Weights of a small GPT-style language model, trained from scratch on English Wikipedia.
Architecture: no biases in attention or MLP, a norm on each head, learned residual scales.
Training: a variant of Muon for these matrices, 196M tokens.
Each number is 128 + 24 x the weight over its row's rms, rounded and kept within 0 to 255. Layers, rows and columns count from 0. Numbers have three digits each. The size before them is the row's rms in percent of the matrix's.

# down: layer 5 MLP down (transposed), 768x128, rms 0.0182, rows 386-438, columns 0-127
# up: layer 5 MLP up, 768x128, rms 0.12, rows 387-438, columns 0-127
down386 102:124173115160151085141105124145155133130136163141099125144128111140118088095148155157073113109096147146089170148112111148115149139143169127101086134108135145103122091101130092155157089152114144122112116136110122137128148122169150142141095180158175136136113139142154131109167099135074129131168125159116156125128106071155108156131144107124149093122121149105104157102139099143123098137128
up387 105:131151130123102127147100089091124118117124155145124125162141143158152156144139129070136152119153133131139163158127158115110111170114160149164152111135130101135115181171102110144122099137107153143133120114138164130108132087157168126104096133140124118093104141143155155200087155130112154122116128185133164087137126135112111130115122112173157145114098145118176121130078139131161156117131
down387 103:098150132100118132111140162152127098114111090141136100155135119097119099107142187143139169133099106118090145146158127124099133138125099117130107137179117149152085153120123147144153086163126099152106096110133150118117176121135102121119179113140112126137111111126129161143144151078142120201137107127140151070117201154127138126103136146151160122148133110119100156131135108164131147134123
up388 107:118102105097118125163104163153159141098164159089180152141119120099139139141113137106125124127123108109118138112131138167108111130120148084157130138097054123114130121130109125097154139135132086138154106131125123117106115067124138082130124096109110125132104144125127102172132116131132163121099119151122121094180131184151144127146086180125132094117106118093143114146102088116126100116176
down388 105:151114155091135149129127152117157124129131098090166110131132137122160054149170130093103112152092136145138106094136159139177118129164145144137120126099119142139154171123128157155133112138123098110158182140157133149125084130100135107147166102178108131163146050133155137121145154136097140124112124119124171095131118115119176114135125132150122131127145116132113148150169098104126098144127
up389 108:139137114128157101083131161106130090129101099115097114141124085118136106109131136091136138110117150121155154133115154137073138162086155123126095135115112112116086146118094127115151097150133106098084149123163139142123113105148147135152091125122111152114108121109136116091121141157082126069128180147114136089152106131105088106155156144146116105144131141144140142128222132152107129113138
down389 100:088115140157117100066079108127113111122104135129127122090119117109179159141100167133149121109096085115135115143131108125106136157127100121107121125142161142134142134097116180145152141145083118150118124093133096116162136121125098081135132149151130170096114159102190114135150153091107103106147136140131117116106106158159086127135149114167146141133142096097138106100090097119127119094095
up390 103:120101105109151194166106100132123127148117177145153141090100114132126141165113102118167086112127155140147069159122108100142113145131138093137117119098139146110137164105092192192126124135129163133126132139119142097107143134128143092103115126152123128137143140130171133137120113134133157157152117143155107104118112129117125163112105157151208099146106130129119151116128147157170146129143
down390 100:136126167129150146123174133137153154121142124111138148139119114119146107152113115098120155145147101166106128129078120076142082103149154119101143117145150118146116145118107121129133115116121077122158129162091105160156140068156130136140106088138147155112123141118126110119092111125085128127045141105142072118118150122106083100197136111123159123132111150120174142121123133133123109148107
up391 092:117119127125110160121114138179131158121098115107143099159136111108134149176150130133134157104087157158124137109135150158154093147162152129130091144127059143124117140127136150124141115148154113114135140101106123080154076101145109139137158082150118129110157108142113136143121149107131128114151158128140144098174091116115155164122172145120116151150124170098079148108161106091174145155159
down391 101:113131108137092106145133069131113139125088122119138142113157136163123146080103060115147165098086146136104155115130126120114134138120121160120105125128125163142089141159138168103127113124096146124145138158164103110123127112144117112094122117170179137157103167177136124107139133100164129139121189136102105133077112123154164125158126129125111163145108150102105138118152166124090151158127
up392 092:142068148108125104138102156106136144145095117144109160149100128123136134100132138113135104102113141153108139144121151128157142101150126144153128143171137132134138108125097139114101118163125124088140123116118150088105133135151101156135103129134119105090139152150089080084181131101132100108149099183172159086132119065096165131106138133142143093145144132096136094096162135078104145151130
down392 097:094106102125115109174146119126092148151141129133143127121117141139115108127125113054080150149146113196097139122144133102136130161116103127136149121120132137139135145142127091159110157092143152127160098129126177132096130148136123124142129170126127089106137111140157176147133172136175158111132101119119184134163121141128165095122106127165091152139092165119113134177087146133135143150128
up393 100:155117141087106132138098119171120139125152100145057146158129130119125112141116142104106123097172158153095106100119097103094166159119130165127157112155141142149171095131132128123158117127158120166137156108152139157069160124126125128129091123106119135158100103142194170177145127130167116165093148130147121128116140138135125133114123171110117134142117115119137127108162166102149155125155
down393 101:129134122122141167127114101099151126144151102092100141153105146073144170146148134138135139182068129115111111161106104122092131115148151124142163112121094150131081127167123104179141130123138143162166109104111171142092166137136123094100150133128105095131112138142130118141160149120139123193122127175100138109109132140124125161129108155149116129143111110148088122115096177156117090110141
up394 101:094138123142132099122102133132124094113124149154139158119125147152112093131084126139139104115160163120230153134113134129121112132120118137123130134152144131158157133115140133115122138100101140148160135125099166131066159113107111118100082139129117123158143131114198085104148129080115158117103127125143117148168140174122121161136127119119155107156171084136090127125127171151120151126150
down394 099:122149103147162143128120105141150154119069122171164113106169144150128129129130126147069128157144132099100141088148079139103150113107182169136113151136099117144154135127131131123132113085103126132145114128153128109129105120148090117103094103119107120149094103140137168103106152186129165121091118138086139143150091147121148155133131148094169150136142125093139125139145133123142059105124
up395 103:097142111079144113145087096136078168091144142107132130093124127128149104099134154146149178139150146134158111142175118138125156144144155143160137135164120145144108163146135179127112088120134152152139107170107103132159159103107142120108149089149152121124123097110105142130118142112108128150109107091105124169099105174092091124147117096147101161130130111152111114166103090171129141133139
down395 098:070132159168160094071126128127098125146122120151117068080140119112132184174102145108129142161140093133133094151093135120145128109126094132097141141075149076143140134113143102119129112125166118122146115097131109112144094156122148136120084142085114108115131149115101128118148164157115136129118124169150108133115167139153127106154130112132166148160157089121118129109132131103120099144092
up396 101:123059093104090142180100146135137150104135080094111080157168147159136118114106123128133182150106109121145145111131114100113173140143152155153131126122129105135100119105139128153150099112160129103134137130147131150119140161137127159142156114129117130106099105127150140115138123172149136118177157139136155116113127116102109189099118123127117135144129098168133116104113073152123172155177
down396 098:180137126114135106147135121104059134134154121105143117111161117105127096153112097095109123113180131149153108154137103140150123121135080108139124098151117098124140126170134141142111132165113130133098131149097128138150134126117066116119152090118156179107141109114058141113086119104138107169135133117130143094157135121155139133172117127147129185138108136118146131066125131168126145148148
up397 099:123112146118150122119133128104136117063118115155120140092098112117145117167154101117145138124124130130091159141143106172083132099139189113154117122127135078130118119112102184103100157158107124167167144141109092132093118137122137167144132137106161123150111140156122109176118113159173063157097130143116133129118131111123119116134089145128112134090111075112103096110159100126123119134154
down397 098:147110148149111130140108107123102161150141107160126139132099155152149127147098070071121136155127163114139141155124165101152139127087095141131135111091077096120154099117170141132097125134148120108119090132117145130159086128113131102136125182098098162116114191175159135137119142135119162122134127099142121154118127128162095070137151139145120084111134121125194138131131122135119121124114
up398 107:139131100115081143143125128149136150086176119142098101084131124098130144101151136120131173124131120133149142117163152114143122092102126106111182130104150161161063149162110125128140152130110138203112085158114169141142120119135163144138117124167130124123189141113078124102092107126128125134160118118133149104142114118134147098122146078126138131121126114159118158113107133101135165130169
down398 105:098104136097135113095155132074146121118141125107084154156148139104113145131134114101181121109143105094138132107123135126110138100142107107164192144135110135148123157128164151160148113087164109129149113109141108108127137158132119091149149116127099148152175125092113125163172152125144146082124128120119139127136147130166130100124107153127151176137148121129145152147076147181151116061130
up399 099:119130125096093119156148145150169127140142143141090127081107179113157146107139156155128130099125089137143140098155107143107127120107096149100127077106117143140137149128111154096111140180120130158133096130170114103101114095085134134133097124132134127093133088127117120158152191133135124145139107138156164130119105162126129134071126145157130149078146133114108125112123114098141113052107
down399 107:111146179144115159128103133132158137090117099143163165177192124127145134131083120134117151146099122162097105161127189144093145113090134120112088105106123145097161120134163095139142114115160146132134166146112146131157140158108100094134126148137129105090141138122148133125102143098120138159144121143127130145133104151108108164104120108099136103170109159108154076150125142098169102131103
up400 104:056137111091156135142130123113127123134117112113119170157091160086130085109124119123099148106153133155140131107089127128133107171092114127142124113147122132116114110107143163145121105144138130162128082102127153105138090136137069149149070157122155122151100114118133108134127126089143141124143095158158124159089123147161087145125141153117182138166118165110089101145144153090123116150113
down400 100:122102087169139151135132118110085145129157145156076072088132162115125103100140110095114122128132087168139112130111121140174108066087164080156128102133158148160153137148137104125155156132095100143091129121097116124157124111155102109104137124134121145132142111089115137192127111134116114119132153117098124141118131131118121113138148131125118126111134056135162160121120143126131147162165
up401 095:142121161105166078122111093158165124175101132113085140123120152127111142143136137063108126121118154099140123154082141125141161133158134156135140131122120110109104135140139127107107125143114090107161130126102107066136137104135076158163129107164126084110167166124194100111149144137109106137120154110159116117146139157157111144128125157123133166116109123147107122113112109148157176152104
down401 100:117149111118171160191138102128110155110144157151164145094133109114121113104121093115120130139093120155100151130105114124119152108106124090132118130113165144109131138120139081143088104112125142133135123194110154148130081138058132114146111109132100157133159130150131139139120086097147132110133092163137134113141149128128174158129156080092101111152126105142165108159127183152128108118111
up402 103:130127090146141122101157107136132134160104144152140121119103163114118095117135163129090165147124126131106134122122158159089087119086079122105153170166131096097114125103158130103133093131145115140121121148135113140105078154138167132088111106146193116119132134094147131122144155157132125088141159135143131090102162146183148145136127125099145095126137064121170105121158159150134117119134
down402 096:175148133139114173115140138138102148157134119127138092082093143123158080147114150125127148172064092165157128110128158142132109125155163137109126132154129131166117134119172123105147152106142114121122120125145121160129115129122089142116124124129084124126170127128112149140073097136131143117105088103134101179108107113126110149099148148134096164156106131157137154170084145128082118163163
up403 090:132090122161176099169116109077153097086180177124183154085136111131110111129134139125124152164158119151146157106142110118121103146131168152180129100123127128126115135115142155149075129145117135092112118153148128132123126080157107133176132152112100102129126152131139145136151119135151129111149170118131117176112119135150106108131147085104139154098147154146148100130110143096091112128104
down403 094:112155158148121131139146159118118129152159138161128154128143108101132129119117132105121138130089157122108161139141120139147168135124100129141152101137098165151144129130150144100121120084151151133089120126126105088151078090091151169163139147069139134113132164107116118129121120128151080138151107115057148118105175138119164107117068146093116151107102150118133078178137126135138141128096
up404 103:040141146143125146096137094107114140129114107154090145135115120122191110145129150148168077102119106151166134170135158139121109114119137143153150148136117134135093122147130120138160111130149151130135143124080120127146113170123089102132103126143119128125131142085103146140153132143091120165152141138128105081105135124121115116130125087164126161154151106049134156107159157151130111138107
down404 106:122081125071106079129140107124160156077155130136144149090114167138139080140130097128177143140143153133158109120131105109135125135133069133154151125091158105155142077138111149134109138135165121164123110112121144138108108173101089127143135111142124140124146121131119170099131139135143160145142166094118122143106149128161108154175097128140111175145118093115115131191152139130146118127130
up405 093:137147131116103137123117088128157102121117121170134151119141164083110166112162106133146124184147113102104110143160094134136169089153131119147157129129165108139103158139070154161116140134198116119107101154143152138120140150176149140146148122147162123154112134125114128204119128140106157146124140134131141186118169140106099077146130123112104129135137117127157135121143107120101109149129
down405 091:117107123156124148159156089117157127138096090163148131122121105164150130148078118155136131126159114140054117127117141121176174101095111148143146142123149084122158087151140100107137145102138124129109095136149105117112142082090118122124158111114140089104147114122114134135118121108145162126145156128107134124120130152136142106090124139084103112143127127191176163140097155160102083145118
up406 102:092113098139116116143138130146156116152121076125132100144141130121137113132110120162138115108089078159114181124125127122113144098134159137163074172121113118137138128121131183139105159143196141125139095108095132107116134132141134120097173149148101142098125132161115172096172125098118140124129184101114152120146142128094125126123092148121130108138123153185148188138139127112166134129143
down406 109:108142142192144099100144092112108151110118093136090147153156149109089171135134128153137116131127111114095125142169077143115102124144127134169134137117121148136100148131108166154113164137128122162147122103140141127108143096093171095102215127123100163177106143119155128112083095106118141121141133132149088103095128143110120154117111117125135100134143150102149119102134100091146136129106
up407 098:159149147147127136158164123111159110135128114151120110138100164108168159106078090181145170120144173120117145131146116170108095113135099110119124101115104131124139138123135120097076157160147134185107152136115114154108144137129131111152161108134147129116127104107134154142152123164136151118123109201133113130163142104093118101123145097150172145174106106167144130157095120133142166131108
down407 099:148085166124129143136091148142079147144129177128128155115163120123103131135134076130106144116145097097091130126125119099140169109113136118085096111136127087138124120133091094142093120114108129115160101129146120166147164078142099163166140109116165135086128152133140166116059132118122137124150117159103133125155163132152102164174111168127147122127127142087093136137115121150143099120114
up408 099:126119094095141137101097096154125114106107090118098139157124134110078127127105169124133142097143113141134174123117129074153123122144120140106123150141135132108120139108150114141136132173055105144145105135117103118128089134172141092143090122174064090111135101133126170120147148155133104093101148115129129131122132121144112136139109109073113169115146133155114150157153119172148121076109
down408 096:111076119136132125101143156082125127162120158118157147088092112143130106174128120139166086134161096152096114124110110122148079110082129119109137124109177169140130138132108162106087100132123137143097135155099125096151115122082108143104129144090133157124106132105112142113136129126108113153149174118091139126173103146106140100131110115157142153091134124133162075105119107104170134102109
up409 095:129067097128118119130128120150132138154124111162103144133114089096137147138150132114164095149110109130112126126098124102108130108117046140108133099097160129119101136118109149102115149148124116131107150134179161125122113101128146126122089146103119114118176138093151143162116124137104117150152102150122176126202090130126120100107090100102118106103142096148160148113126179111134169155141
down409 098:085144122124106106135147100090097128083127089167126090073097140132110149094134078124096138146120121143112133160149088142144109098106164109105131156131145137119150124157149123129137131156104143127135121141119114108103102165181137151111125146099132180092172108173105129113126100174151102127127109142125117106151156112158130092100109145093124132102120114111133161096115104174127158103153
up410 093:122107103100137092101097146140147137123108126119122124166122117125127095109166122121158137098101156143122122116106155125135121112124108143094156128202101141102110144111137128125127145144163097154107187128137070145187127082131158129152118122111164115143115110118163078149150152131155080151141124173143134129124098145140122109186158134138146152117124136185157130112118141143154086115132
down410 102:100158095152111111114138158119141184118167128118105136112121143121104136152131158090114145053128134117103117175098111129122100118154136129114073149136136104129089099138130110123100123141145095157153100146142125155117130121137091114105121125156114110093128055144127126124116125144152117121092167170093096146151116126132114135116187095112127135116154150100094116120121130175154150120171
up411 108:129099124141131147157156106118097132110127140088155127106155166142139130101142101124151087119121148144121140128115128113067092119138114127089138115141147132121102122181127116196118131123149091123162137107122113143119177144153126114112143145121104132116133143088169140130141170167087159132104120118109155154132155103146114170115111122153123187112111133127173096143107179127151191145109
down411 099:130132109140115150152107125119106115149119072110104120135116155121116124114108171096141090125119087121102140146091194138138101131125117176106153103137154136144109144119148110130107094177120140123100101117080133135095093105096110127109124128135120083107061139134136119138094140092133107154121164147155149127130137128150108113104138157181156100160120160134101172077134103138150149149120
up412 102:145103147129124127124121146129106156132163138119100159114152126115089156097113100104131134108138112129174139067121183132136121094107147118120128118099115113154107101141112128168146111130172131119166125120174108139128185077187148126170154141100109160106145134131147152154137106117102101132137148104139129108153110116123105098128148132082085145164102134085163108123184129131150134152138
down412 104:131130144121150082146098126121073126093128128154135168136110143155129145097142106096080102153120155096144123122126132123136135086124100132131116135108168134082127113092119130107149112158146122151096180123189149122102165081124131108152117099119163136106156116135109127092150129128129116095144160107161116143160135115180159121163107109130137148109097102152096113085100157095124113123091
up413 103:128143101121110149143130113127154101124151145113133127104073124120197161115170092091175150146128141127107139147143144175167094142131104140132118139137131144155099100118143117090104145130134113134115176130101166158160119133123060122137114158122134139138145143070117124102164125121165154124137137161134146159126191113145126121113136091136133087079151158143092128164126134144133124131123
down413 099:105108132100147172163151105111092129107127158182149136123134134168130120111127101125174183139112166153088122142112134112125147141146156092102089117086155130160096136126120123126150142117124125154106137139141130117123126167110155131163111125121138059165138124157126078131153133146135134135163137180154153147099155147143144159117133147123125148079103158132141100140148120172072127144125
up414 105:125106175117101111127127143115086121155169119076103131099115152100102106098131149132138133129129086121144108130168093095095092133144154102121090074165125098110101131112169121136163161117129156109122128142117094063140117106167094163162131145158132132140137112137144077096113135095101144122138133096142119165117101110171159172130152117131132101111134130130109132133158149109148133148118
down414 103:101118171118110095091079138132108171157134135152093124124119121182163137135126102114131160147182111132135119132094161144107123114118100144144121122096120135120150134133156139160139204108105128126131102115122138140154127106118148160140127158109125176163133104137159071155125142127134101151133141122126171116128118159110144108107131123140094120098132103090114177103126160140161146075170
up415 105:125164130129114100118155114110099128160144135132110120131124178141090126168148113143163162143098100099181178120138143148111158144122111126076116108095144118098107166109154142091131084106171146144169126146129142110150132104120160122126081168126122161090136103105117134115103139097137146164155186137139112175123134133132120131134097087133149079101116156136131134138140124123098101114101
down415 096:083106075092105100120127145123167121153080133101100158137135123150109081110087104087147149128138111163121140108132118110098085140121141150141111122108160162120129114148135119141118147142096154108183163137079111130141065114135144111121132126129105111108112125158120158143104154118133121109132160090124074108116140129134126133144134091172137100129133080140128121109173145169085136134147
up416 105:113138116107163094110107123141130112102122131112091156129156120114103161109125137145141122104105115114116099171147150139149065179110111077112130120113154140148142096141124144162109118143116140149168167077094119100123157118168137155108121189146128163128096132110139123112153162149112106105154128150142125136153089127144130156177124118128157130134115110134131114196184142155093121125143
down416 096:092132158152156088140109083148107085154121140114149154137150140121132186126124143171151167125155122136130127156120122145081086155134101115121164129162128150095126123149125136156147136129125110178137105148116122128121111107132119151157080146148137155111138145126143181074106121133169142081149107129098174123125128122145133101177111099078151134145118167078132136120151118139128135136094
up417 100:110153116089161202128139140113127124117128117139104130135085154147120122150154145126181134106074132101133143114159145113167109140141132124124152121150168128115134132157103126127141132091145130157107108156115162093132145124164128095146117174109114111138144144110142151139192184135161104118175101168133156104071120122182142145129131147132113170137162120121140101129152126143098126129111
down417 104:080142169138121137117138137134139172136136170119105140113064138119088157126115097166136135153160104127135124097146158113088116122153123190151152137153113170124110145133098147145150118117132159131137103124090116109117125113151128084075140121111116108147113149149103120117154134122103096124148087128137131170106121111133173149081141171100106113112127112143116101177167143113184123124131
up418 105:130145139143090087094133170170160142126103094129148123119099108091139127114126152142155106104123144149137092160104112133117128136150121141095127126128117132148113136166130112106129115172179143182104159125131176090107159151116100113123149182097138135137174149110113123098084131104125079156109138139121143136093113164148062155126173137137169129122111134138128147130134138086115141109147
down418 100:129122148128129084092137124128100161140130154098142124114096120109146112146071093109116149123087127176166139154115148104158113134173137156145126088101132154119145138122154140075124136132134130153112098088164152143161133079091149087089107097117129147135100165093126126108115136094103123149160134132131173130096119166110113120098125121166121180130106110161131141120176136134111125141111
up419 081:157125124110084109083090134126165095129121091068112111087186146124113160172136145087130152131104165130112159155144197106141116100137094127141156137078136128148171123138133149153138142118119149164113118150122109106164103128143086120130117157116140108146095166133181110114125109148138102089128156121148128143132136130121127144144148132138108092114174116137150132132121096112116154130114
down419 091:094131129149180131139136140079156150119112137171117140132107145146109105116053120180142123161144149153110193126120131133153071178125119125097154156121111125123141146106106115111099127125109119135119169152074143132129125143100096142128152134143135114128107093134144149151136114136098151155095124074107131141126109152134152158125085066121129109115131107114098118140130131174117100121112
up420 104:156131104142111100135167108110152112100066136152154134085124176131094135117105128141124136161122093148121159159150122119150163126150115107159147147141126056108127109140110126152119146114119107168112120079114153141125122099112119061129133155112139122135102105157163110126142156123102121139116167085157115074142130076159121109160141108140170132131137139164111138093145131149111135139148
down420 103:126179119194107172146114138145129146090173117169118109131114141120121161097129129174125134137068095117149124127149102144128128145114148151117098117143082147105126158151127121110123101133161118126142109148152162151120077112167122080125099144139146103122136135177092136115130121119118131112091120093140102127077152118113145148140153159129133155127188107135118112151160127135145176122152
up421 100:123138137110098136137154149126149106164129182151099100128133135112157118136141106104140162113137127139142101116134137153170098112168151148117132129118138143148126151147139193158132143092121136103134145122123147126105119131120091195186141132149164134127128130140169136132120113121083156147122125119128150109160114158134157177150142139083174139038132115122099121141160117093142134144162
down421 092:097123155113127120110105087157166102142117144082123112112093131106132130119130152146165143137077088125132131126138105193117145151084126126139106106136113114109167145110152140119125128150135155118130149126136137131122107119096168097116139102166140184139095149133101148153201126148130159147129115129114138160115132130122090154147112096092153164149140125143103116186149139092100158145081
up422 118:119162142156165084129128165191145100149112088150114124126139150133101097150150109120100103142143154152120100142119154140109071120109126130149119146118111123124141129132150178142167092105200128128117127121117137074144154076166126102178102150139119141122132142116120164160139145075174120122111142133142141120120122119143109132099124102146171095154129142154150155130136100124127115104148
down422 111:138167153128171137124139144120174126161123108167124151110106115120104094122140149177120117160114138118121116103125115081148137112151151144154108114160127198183137127088118154158171179143143140111150127122120091111070133140120134144102110110141127163111126162106175139131136146104134160134123113151158080089147129150112138151111106109166123122130115117117097148073129126095137133145103
up423 098:131152126121172113125123098106132080146137121099108125100138152120110099128097132123170107197106130102166172109141144062105110141104107132096125118184098084174104114126115111161106116144147128105105123135127147120158093094106095129120121076113104133086102168113108133099125167132102155111136122103134128105125130128130136130093105132099123131130105164121104146131182129128136164108133
down423 107:081078138161112103104096124151116087162122121177144140131124156119107160108080127144126152103085080096100070104167124117124145128105136132148140126131153106132143162119134124137114128104125068110123133122128140132102150138181149107098131110139148126147132166147170151122111149132153183082142129118135085132104130140139099129118118072130093138105123121151168127119111090135147111114134
up424 107:114094143122100153094117179148124134147099116139097154166090131095125106112118115122133154126144166159148181130152118176092136122081077137146096139130097143093122122140120114147134130140167125128134111172145109167169125111064142135118105093138097112082195131169128126116133140127122156097091158127104112126129129119100130150119116132091131142135174110147131149138129149135135112140097
down424 099:113121159087061142119153112130122099136120168115139117107136136160150136142149155160134144147136145110113123096120152086050155130098118137097171140172131119133140154149108119113095129152133098113114119130149203144122106127154140123121089133176150145129113106122127104128159121153181105119114130110124157142136141062120140106125095161076130152124123133149136126132125119102099110144156
up425 099:107153151159125168152072149141125138134129125150109149151163142143117141139123157094110163124143095081117130132150117109151092120131141148172133149112147139102113125132144140136101121091089156142164138163164174097111099124140113115160094107125092136116136097112140127109126132063099117160099091158132099100104124120145123136118165128108133121113042104120112117178134113157129106137123
down425 098:144105131158133137132108135144141137074135077140097165143137154130094107125145116166080098133158126129124110148116145142097097125125125115126102098162144123131128149179116091163151145109155117123125149101128148099091156154115126141157177168116134183138149131169090139114134144125158135124143143091100122147134139097080144149127107134100139132116103175117180121079111164109088120125147
up426 108:144123090126090107146109129124100139123173135101140090076100091118129092114130169105135131138131101130120123087164173110135094170163076158162137125112135094091129145130113127143148133145080132129148138138122123155146140152070079175143115128111113147119153107096131154110134127150148148118120125118152129140130160103125134138212120169135141134118137096110122147109153101137136167131139
down426 096:166149187119112130143079123130139111122102148142135132099156134135151117116104116128127160107146112138060155110138180090153128159116159176159132120111127129101143127114134117115076133108072127119123144137140065151122136093122154111151155121129128131146085119168141147131180123118110150113108136112119104160124120135182094104140091115149130134194116127135142137139132129092161134124099
up427 100:158113109093165176141095107128102139069158117144087118142119133120179140125146135168108135146105141149114131137151132151162120118138122100108127126117092122120125156110118109121127099101161133205142109117088158175140143108136124155171122118126145137145144084101126157157074152142111103144163120158153129111150144088116149134157158082126115101146157130153134090123115152143150121136150
down427 099:129129135127138080154137115118124134136141168123114136175114102161142138112136091152084135135210162144138099109146123142151119138141162135113129174093135146106147110113114098120070147126082133122165138154092140121139133106120125127113125145122086096111152067138121127129095100159090129172110096158135093157138137165125103135069137123126121111114116085145117128138126149110147107150159
up428 100:174102155109115128140107114130115110148153120145108148140110089141131134185124119129139105139146144091129141154101133128134144152122130092139103126154137084168130133187088104100213102108128074080158125142142124151149114071161128143125160119132133146129136136123123115170133113094156111153111100147117127105115167145123114095176124128122146104117149132131106123139171149132082127145155
down428 103:137107121146151159105114097154108142128144101136137125136129142090149124133124149084119115125113131135127131101103130146156114114126188089129118182114158168131089146086086114104116149118104144176129135112121153127144140123096127109130105136145158120111152172112086156123125089141115151154093107101158101117115097160116079154069125141150145154147083109107142157127080160118113118177128
up429 095:140100135172133148100093093131115108140183120123178138138108106134113149120092126153100110111129167095173132157132101127166184149098090146151141177177102079137108139132130123119177127156094144108126138132095107109106139157135097096096123112105107141152133109140149114125099112131105122134103108123084112136091109130120085105125122120164096157124140094159101119146149130149108114125110
down429 100:085122146141116139155165077169151149067132106119118133133111147099127124135174174107130135136155140180139096149072129162186157127156161119115130114126130108125125169157099125124141142108126132128104120096118081152121153169131115149136077127159178116123128116156143131111117135093165136121119118141158141152135147119107088088109135138127133168124127135137112176136104109146105109147154
up430 092:095130130113131168116086134113169128089122132113096136090128166131175121114177172167097095116147109135113128092124163131079146074112122121126085118121098169136130114107146144099103115128102113115152136115124142073144152130094113132084131144106127133117149131115152123127112134140126152105149142110107101085120131125145092119111105053099122111152173139119173143141152143114123117157108
down430 099:135136131121152122176134121116130115145164105110162128143102170128113151084120124150139127159094150150102119164104136122146148141167178128126148135172147131090121153144126117142142174134170131148124141098114118134154153153099128137171120100118149072121104181157134121129106159076178129131085188128125140118116090135104099150152170126139116137140120156154101139155120132140118160134088
up431 098:122103130146132103153129105113095136135132136156139127113107111122132131146114080110144150127161105137114142115086118141113118143135148093133100145134122092164125122127123118146101121118135118116106141126084126084128115108191102077131155100059161108155070137071110090124143160131148160097153121149156110089120178128098104105108166130127117138124143174103110113158140130100080103129130
down431 106:131134126155125128157135142115113146130148124129119091123170114077108139116121194169165121162118108125147121145131125130137148152132087160100102129179138123158148146148117126112155157157112130102121154092103145105136105148095137126112126153147145117127075147143182087154154121123069148100123127108145101117141153132107162100116150100111134202111125135109161140119148074091112126131112
up432 108:151102106090106124120103155147108144099180113134125162143128124123136137155134133150109131147162150124119109129143149084159119134124085127167107145138149125104123096085145197120104129133112127151141100133151154115102115116104131121164127087158095141122101116129133131096148130144135110147143123099153086139148179144154092142128112049123140157150123111130134095179100165142145079102104
down432 091:128152082113098126122160125117113123144145143077141176158106155141105131126109093071114141145109105116126109111100108112154101149141102137090123131127151074120114127136149131145114130144102131155117131120149091126162154074104158094116145114120123141081102141131098164123122126118111104170145168148152125177153139128146123168185170138170156149129074142153138153114123156133121146106120
up433 101:104092149146138139133137145149118125130155111172125110141135149134144136114114104181132133114120151145138144150140167133090135122140150147087144144113114114128145163118100113124111090131143162159113146121126159110095083125170119114118136097141148121090159162150097099122090131119143160144119133141147149128131174147136154133168104072104111098095138155101087102143126116183121102047093
down433 106:132128143130156133134129110153143123128127091073133119171086153116130131097159174089070136106098137140135128080116111097140131118105176124113146143123168124112129154109086185156098126129101132120143151124123140161151128127133175166135130165137062136133094108131080120115149095144153138116132105130137120131096127129111132119124156071142144094122137105162083103146121088145123107129138
up434 098:141148104130101152114121151110113186126148139113159141141127130132156152114133060115102131151135157128138189123100115142116160133127113119145111158152146098122088104116131121101148103099158160120162149135109081112130121120119116086112107173155139122141086168166121135110159112162133106112151166107096133121162145081156075158101172128124126101133105123117124164142147109105135147119169
down434 099:167186081100137180113118136128121092122121146141152117124113135130122133152138098101114133128112145191174155142110083098168146156151101110126128116096122099110140144137134099170163148128127134104141100080133128142155109098129134164135167156091094123096120134154146138141146146143157134155123137126149147143153111126110138174122106121145089154109090181110124149123109093145128089156102
up435 104:129125089149089140120110092115165124098101153146167127130169115136081109088113160165116141143114143158095120094124112162145150108124146151124131118099150079088148100117116156153148159188128129113104159134125131167129116127111119080100150148131118100152116101076110171120119112151100127134124106127100141095121143085154140127161133152125185091144120153115111121169140147131126136107104
down435 102:136147140161156171101130078140113158115125140121113112154134139082157112115136105111134157160109101147138147129093151127065100123109129115153109100123094140113122188169094093114121119167129131118116098102112122126123151161099182157180113141122142136088134101092119123128166133104116135123130142117140131111086132175136156119074124087119113147112143093156135102132133133090126121083131
up436 103:107083142122131165148094141176148098100159187151166142127141124127120086138109121136094132140124137104116100126144153107128127148126143128155133196136133139156119113135132151116119129132170088112110094121127135139108076131130120156116141142098072153112107182121144127110107163149129142140105107113143099152092129144125179124098161148115123084119092096138128059113157132115138104133143
down436 104:144125144097137170142170108119141153126132167106154115104093158113111110114120123132124160101136121132108149125130114147174149105119137142110094139145137153107118148122115156109097084163084167178102134083113169121129122149110147088144135127131124139109114136099081118151150157128136136081124147118126173142141118143115181095103122149095123083114133106090134128185152069133106159108139
up437 090:148117140146122143123161148134181119073140142121133146135141107107079121109138106157145102128144162167163117139132139115118119132152131125094151158087137094166123129141083141167112122179160092098103103111136112084150122125157126142151125129134113155101173092111093109154181132143136117169091082101150152117127145132141091123117112114124131123145112091108097137141117107166086162101121
down437 099:151084125150101141117116142131082073129103123095169128180147129128097157133154128140159168107135093128135136107112113106108105157088164121092157146153144120130138145112113085115144138145093120174117120132112094100092125097158124110103202116129148118120158144112109122078136120119111125134141118148124184122139135118140113077124124153133108096140121073148126140120121096134127088100140
up438 104:117117098158123148151125174193101127111113115082141070096105138140119140142119179093139129136083132139141121141172142130110120126169129146148119098106070123091144149153138152115085161136136110142128145072158119122142080112127148102152117163115148156094147145147108122127094134099146146155119118140107138165104146140148104157108138103157113143097131122130133183124117116157096130110134
down438 099:147146136118112093149143108146163102136121095087164133096137120141186124103085122137149130134080141120075159102090109098149122141095102159136124110122125096155137139127123058095110161120091106110153100112136124122140148101089108129113112155136093114115150174126129142148139129097129145154141145106096098128099130199119138120145119142119133145150129125138160156157104115079100126158134